config = dict(
    num_hidden_layers=10,
    hidden_size=160,
    num_attention_heads=5,
    num_key_value_heads=5,
    head_dim=32,
    intermediate_size=640,
    vocab_size=1728,
    hidden_act='gelu',
    norm='rmsnorm',
    norm_place='pre',
    norm_eps=1e-06,
    positions='learned',
    qk_norm=False,
    attn_scale=0.177,
    bias='none',
    tie_word_embeddings=True,
    parallel_block=False,
    init='normal',
    init_std_qkv=0.0157,
    init_std_o=0.00351,
    init_std_up=0.0157,
    init_std_down=0.00351,
    optimizer='adamw',
    learning_rate=0.00257,
    beta1=0.9,
    beta2=0.95,
    weight_decay=0.099,
    lr_head=0.00618,
    max_grad_norm=1.0,
    warmup_steps=217,
    schedule='wsd',
    decay_fraction=0.561,
    decay_shape='cos',
    final_lr_fraction=0.05,
    batch_tokens=16384,
    max_seq_len=512,
    doc_mask=True,
    train_tokens=106700000,
    max_steps=6513,
    dataset='wikipedia_en',
)
Each number is 500 + 25 x the weight over its row's rms, rounded and kept within 0 to 999. Layers, rows and columns count from 0. Numbers have three digits each. The size before them is the row's rms in percent of the matrix's.

# up: layer 2 MLP up, 640x160, rms 0.163, rows 53-90, columns 80-159
# down: layer 2 MLP down (transposed), 640x160, rms 0.141, rows 53-90, columns 80-159
up53 096:560504505483485484530500521467487482453511473485494461494510464496502475474528517533441499507490481475524483495478452491463461526511508533498469454485496519524472498514508460510524505491464447477507538535490517551486515438512501497475509492
down53 109:474545467539511521503510493474517463500466499490543445504502463478520479541500493501519518490503492537491501456472476512528448536483513485490516503521539528493533529520503490504522540496497499520501512483517534534529465561487503534552560500
up54 103:478532495476502524533483494487491489444543453483538542465530499498515491503534491481521465482511509536501520499510526500497516491445519571531506522482498516494547487460523533498482520487480487521484458459493432462498514510479478481487479510
down54 099:529477491496475431519475533502536502495480493494508434522475529487508506501458497511435494496450470465494461544475448473481472503528485464477487494502494556477509488539509494520482480520474537501491493502472499479502510493527468522485532490
up55 091:554494527555501457484535505486494489491475501473508552502464525476509481563506510459466530540508466497479528509490499502503483556495462480488510503488511529535479497460514497484510476503482546489493521477450495532464491492500478486432517490
down55 087:509471566475475489489486508501453495547527508477545507485522496511501430482500513511509468526492482522478504525468508484483498486455503490515514460454496526492504480501511504479533451502506475514513524476537480468479523471488516489537566490
up56 103:504498495481480486452511530502519471488473501511536556545495488481509490517471479481511483532557530544514520447471544526500505525491459508498511511506489540503519486479449494524540504524488499515509496456487499486503498508442474479453506520
down56 098:524512490515497504482492476530516474532436521468465489476472489524487533510498476505524520455530456435498482501482471510471562512464502493483464510497537479477493462493488461509486486509497507507513492522508527439522491574500454497485515500
up57 114:500483491476484454506503556480509476443480500525498483457481507489538484457502501501478443515555526554521475488492511526515469504500489485512446492495513473510495479479507486460521469507476503511519548450479489491480497524489498461450492503
down57 118:518516476496533490532535493486477472471531486516458526495491497492509487516538531509492507508523511454511465513524485511504499500455504451476520470471435502525490501533507485513466542514514480488497511531469501506505532494475479483507527502
up58 083:482481507532510498537574520480493477505511504513476509506517476513470483481476535491534478456494465488478504495534496492529499550518455500452502483554490511535514455527515490477558519479486505456503459529508507465470443485513478456494508510
down58 081:503484490501480487507449489512475525523524480495516501481469490480505471508512471512505499498500492485486463489540428492454446530478516521502512477469513558454491559522491497503461475480492533527517473494517473478499506474513553524517549511
up59 096:518477527513498518521477503499507444509509495473523498530521517496461491515470515464511517518511534561519533473501509538467493520484488528493531503520530524499517449511488504480472460485520493504468500537479513522491483480513511480446484487
down59 101:502515522459537492552475464489525514496455484484560485505466481528496470494499510480502486493510489449472487522484489530496516485467477534525488533497518499473536521538554466495518519468572527507461495503491550482533485510480509537534520471
up60 095:550476475474511510472529517518512476480504482518536536489508480507495490492514474480514483486505528497476489541465547498531490517477509505479532445472494533510505468505482565537508499514460556537486463482462484504518511518489478460496504505
down60 096:452530478518498478487483483474535492501498480518503486508533518469502499442495511463480518469492492499546458487516484554444445554521525496452510509509493485467516507502489486500472513510516452485526520472493474479485505535459493484501517491
up61 094:515525501531490470506480494511497473454529452495536537501466523492525488498538517438503503514500541521511532511515570481475505476473503463532516520495483454448545449508489498481470532485506532493479497495483469508524517515473512499482492507
down61 094:498471475506484465503519479504484477492485504471466509531532504522488499469511560516489556483508547449515461503497513493468489492521509486486547509490496492526543480482517496523530475477536495533458522520453508528498470508529471491517505497
up62 091:523466508508491497457510478491509531491515457497493523486475477488474477539533483489511476509501473496467498471434516495584482475482518543528528483476486485510498524485489488506522498476494537510493506485485471512504526509433511473487497543
down62 082:479505522498475506501451489495459591503488560520473505514486525477550549509467493534524529473544516480507474518547480511510497525470527479490545511497503517471527496522483476523479464481502494458488467503477523485517495475540481481534528499
up63 098:460535495501530523493496485502539472498540501476516500484515483506502496471526536468517478465509487518508475508518528513507500501505504487536483512524488489490538499480563498498510498498487491463486495520494440488475511509530481446487474478
down63 087:474499483455496488499500557453500455488496533535486536507536489478520519531521516494476551471487484486506508502541475504517494481485474474515484556471468517525499458485486508512517501497531473507518493510457489566530545497552481492529504506
up64 091:485512491529513494541510513467511497465520490499521542530453496494499476526512509452493506501446486498451490504480520525496488523538480493470500512528475515491481459490528483528509480463475539466507480496488481539498478502509507490513529512
down64 089:456464428526492498513445499525523538549498507493516490530492544459548576505480490465500488477471444485474506489532507532472500485508498489489512502482491509476521560518522516507513503488528485523479501486521510477538522531522519500511587502
up65 100:538514519530524475438536541516477490508481530474503534485516496526508485487524490518497508493473512467462499508451491486501480499504505560517506439470456502522496535481501461556492508516441494486478483486530516464480506486497524474507496523
down65 108:533517503491544488477532493480515470506469534481528478532497506488486485501473539522522472556539498468514499507474511477475550483516470508507476509513517494540500521508480486524522491469510505526492533453509501504442504483496515524557506499
up66 095:524495536500530487527515537471551462490513502492501530551489511481486497485474501457479488477511499520547497470525516498503504576533444500468472496513489533528522444530489474499508530510513507471463540517466475546459497458494474483496502506
down66 098:486486556505467535489492473496506494510502460547502532515479481457534534510505443504562536485467498485471496476497461513522536480481503520519511483485506456541472505529486473541478487512520482527496474521510529479540513531523479491491555505
up67 096:543495521540466471522519519464480482487483509499510477518463518520506483499499509531474456457481507491468544525524527514530456511497484535534498537526519532524492490540476500465506529505432500476513485530492531526479494507484486517507512480
down67 106:508493539535513503514481496520502499519489495543516466546578532475539498533545466532505520524475449493509460453465511481456481471505516478521524453472502470462505497518497493487503517493498506524502509494522515499507494470483508519504547462
up68 095:508512534542529517482476520466485472437516472438534495487498493482519485492550538548483508484517468471477496505493486501492463525527480550466499453480451540511514507527506479486536531520497504496495493497478498518447468431528551545494473486
down68 098:467473490489545487499545454475444467490464514496473468486537517451510517502507519501468560509481483480524499505491519508495483497518446486492514500501532515496507517467491485479510512530517533469506457499499505524458511500504505500537493499
up69 096:486472508541480445525520488480471481494478477544532500506457513479462485501531553450502485447492529552498531484475479508487469500507486510501496525524499477530475474495519482491484499514489517488509489453495534489473504515455483519459507518
down69 097:468462485464500505506492508534524486476465487521488558490546492467518540508495457479476525508534481490485485517523553539517487488486554460529477520492518462512485512487500493496472488453518497495495521459531485502522550500524472488505473509
up70 101:539464503552489463500496488522477501466491522511530475550455443522526483480525511453515474463458495512480464480492516489481470485484487477548474457529510471515506517519464537538553518475496493504502559475481482487508506461511543458480445495
down70 109:498474499544481526532474481549482494508497493522530485490504515494487478549504487510499507483479501460513481469477470524517466476483475513518471477479526519491482515459494498482525485485509524534500519514505489518505463487475504543525484456
up71 116:476504519509518482496506540475494497477492514516469560503494464496497486541455499498548450527506498555482485451486506499547459476485506478529495515559491533473519478483529476506559473519471511514461508484531471497519447517463492523456508521
down71 107:490523522528481493530515528499517498570522511481493464509443505524496515464471524524538484480504519499517438493484490489536507464531496505452504531494521567472481528520510446531533524547464499517496462528498493529522501524482526515501540519
up72 092:486540515526493492508521517434505508484526467510514475549477478468494483503492502484495508482502493486466510451498514457489472487497467508472514511542430486473450483532496460488481536523488542499491492471494512466487467480441479541489523522
down72 093:456502443488545500549516519571458483508533494550500498507487536491508602521488479515471517482527530481495495549537466504511514511489530484534489507491535491510523544470482524497499451463530471494504497482521482491524513497525532470464493501
up73 105:487527489496529498545462516452500452486512502445486517483479513564494490500478524480555479499538516521505501463512553532524466505497480519531509547524499477489542433506496510489529503501479516502488503528523417555520536501535498492461499513
down73 102:525493488470541520566485495506518490515548496470512476498483548478512497493503506526487496457487526526508456477481467509502498543502491526509467537471447486491481499488529493441499476501520533475502495491519525473538532493464510539491540508
up74 107:493527487530543498509540494460510495527477484514507557570496487504458484497512531423520506536443494501458521503517514453506497510499483503525491494537508470479480509517488534513472505458478530496483468487523488537516517509476472522511455513
down74 106:493483494521494525478515542504507500452496499572480514500486531500509519493459507478455540480457486482517490503521501486484519546487501487522517498541546510477464526513518527515497542474525487506517510477487555528557518510505502508519485504
up75 092:527502530476497449482494494488507480505555496510470506541508519479458491533494499423502499482467526520473515483498525504524535517460503473463533453533464511501482456503488494539493503473492487454446492508488519539469490507472507472503511500
down75 090:474499496477492510540519521469513478504470444557513478478504483508480498486524478511467471491510440517487500527520447540463507476495490487506507470454520472486511475492492478515517502475499478492469560499489471513510500504517474482491516485
up76 090:529513494532515519525537515486478500481480456508479521476488529489475477468480506509537451475498494519491529468527515515524511478469495493516488527526486530488505457491493532481493546515468568491473464488508469463492490529463472538503487512
down76 098:517451492509526505519536497505493512460461500491544504506507561466500501553518537509500492486523489460545506501513462494450507460511501443463481542524519508507490520476494516476522491527515466515510515463522513497474477489456483469492493508
up77 097:524479513514512470504490549504491502442532497511518516494481444483498481471503488466504497482489471498522460480472516485485509461470463476491514467525438486480538501526510465543524519475499538493517521466484486455512510489466465512478501500
down77 095:496483476512479541525437489505480486531532491576500504535505534495520489477476451524509524458501507440520511550501497504514511524491455502467531518502505485508538494481475497499488520552531502516481515458464497537480502482473487503461504485
up78 096:485505527511489502452518536481518474492504516503540499545524518525525495479476577481521503492531540562442494504492557514484510506485515503521507530508503505484517484502488504528505521511487501470477462479483497473462494489480488441488509482
down78 089:470483482502464509484508508503445504482457538495499442522486460488519512495490466523462494526470535472525544451485484510495512514461499464476522499516522501523464472474506496493508512521493457525525525511491515489543529530485470479520517492
up79 104:539509510495512459522504515497472489450527471503473502507457516514503485526486470502506494525444504483489513482448486510477486501502476477494498511463437497509531480483483490523471544502489530530484523528534453532486517518484502499495511526
down79 106:485488451479560531503508531513506475503471507524521523509504601514455515500522502490494515501521491489511501530546494526537559513527476489505509507525490477493516503506492489512499495537509524474475505472484521524545534486475533573499522484
up80 103:522498513541526479494511515436511498457505457475460498514475466483510489471546513466475454464432494484498495466501505487467500523503525539490468514504526501515550490535497493530529482502519506512493529498470467530454495445509510522523476525
down80 096:465490493502477481542502474493485506561467519522485488505527514506517518478462496505493522474470517520501502525480499523490493489551504502520511494473521463477499496477496504477494515536514514442481430494498510500479537543523513489493498515
up81 102:471494497526480520464490512460494489506510515426567480535521492514462489484511494495497523457522505495457471496496495501479497488491525579521471478510503491513487460494541542461522489483486497516507484486473455498498484441541520454492433496
down81 098:503498497510494549503521536487506536507490515522550530519496541545523495471541487476486551487514440459463468524472463512477519463488484486507485481454500508510480533502495498468487488541460516481507480526497493541533519506473479517477483496
up82 105:504508505520474473529523550461522497496543523497514490513549484523521480475514518483517471468526528472498498499520586488501481498456451511535532512503494486508487478561477506482527538489492484490500486502455500530515517488485550494459501488
down82 102:503535508493494503483525502539483502470516495498501498478440473500536489479531500506475489526506466477518470517534489497482516510454515511545532501495497525485541511541471484513478548496513486494501507488515513495535475574497487514513509509
up83 111:485534485539511518534456473518529490490508486490510537478542522508483490538510495479533522547480487528525491488477493517502535528498492545477510490523509537530494511482525530526477466476471528473470476535506480518482498492497493501527482502
down83 111:532520499459542467534511483501483492484513510513482474496471476529515470499464523530513452513505498467502504456460539499477467492487536499486481545517531478486522511520479505538503506461502541537498544517498475514508505491527491523522496490
up84 105:498563507484525481510528554477505485428500469447521481484528501521522483494501496501514467489458504481483515512538507491485452499503457541468499517468461468512512436514482507507478535470514472517470495474493440532530501510511524461499464490
down84 108:502524515470494525499464480501485515492477493475479499510559508456483512449495468498514516504459448498517444485515449476468478503525509507500479566457518506497515505486528520549465537469550493524503467465524488521563493572526515485497504488
up85 095:457503532492485517489486491490521493472457517536502533520441484519506488504482518460498484497524493554513489464431508502496525555555507528525471499543515508482466527532507481468520473499438504515527535482514518495472449514499522514452477492
down85 088:527547528506494490512508490510517475474506509466502458502497491484476536455520488492491478471501492474501521502503482510499546451504467489513475557497493529473477505472503494478543532460493465508504472475492473525517504550529500519512505485
up86 097:485528519522488487500513456497500495479525486493520493499505480488454492531505544454500514497466457510491487512516478490520526508489515480495514476529476489513492481474532512528466492475488474458513467513520500511445427484466454506522471499
down86 091:543488461456525549541516461527483487483487545519466503525462472504485515522523462507483491502485519472485511514506451535500526487543474526507511548488489443485496511509499446462505468460516507496488514502491485504550578489508482517480490501
up87 092:475503527485497486508518506532495466507523480496527499488494529531485492528493505472447509481489531542521517529479485523488513491504560507481504504485518483484488482454582473458491452530470474522519480485499525493480479516472536495442485494
down87 098:505497508485504523505510533490523478530465501474457523520517494510504468500477528513530454536488502447516499505487494510472469501496486526501515512490483436494497520491511513551481498529454490495511477492458510487483503527499511522483490502
up88 098:507466489517506542481517523491544500514506522510544510465520485496499486517546499538528490457518492484473518527455502499511509537538460540451519453485473523552525503562520496500474513464503541511467493487522483538509485523515500512522497488
down88 104:507505501515492513522509485468477483544509544456491487534541470505442468485523513511488533470499524501497508499489552486518549495522452489486513492493488514493507496478480406492506495497524478543492541520466466518521471474492500515493519512
up89 103:509491511495513457512484501507472469492493474459488502512473505554533493501546511489514476504484493510445503508492491503470437488506518457491491519481455501486537504473496521523564494544489556506486533512525469538481511483485485458462503499
down89 100:503504500486527499521526546484456475548510511484471493548464498511476518493511520517523518498507527510480454582516500507525515473526506546510521481500485491466496509540506509489508486463486497475436484503488478482553525495513473560464507530
up90 102:519518527544519496499448489456473488424513443424482508472485510487480488503534516484508473460504518480493513486501507512470476525494518499505525508510475539499516505536480520494496505467491515454496500512500465542449475449510517502516465517
down90 098:465475486490477506534508469521483514520497469465524518508611558474467526474468536495483491517528532508473508490487514484503482501540505519481498511500525513500528557482519536481475515510500504461500457499498518496495539517486506526530482504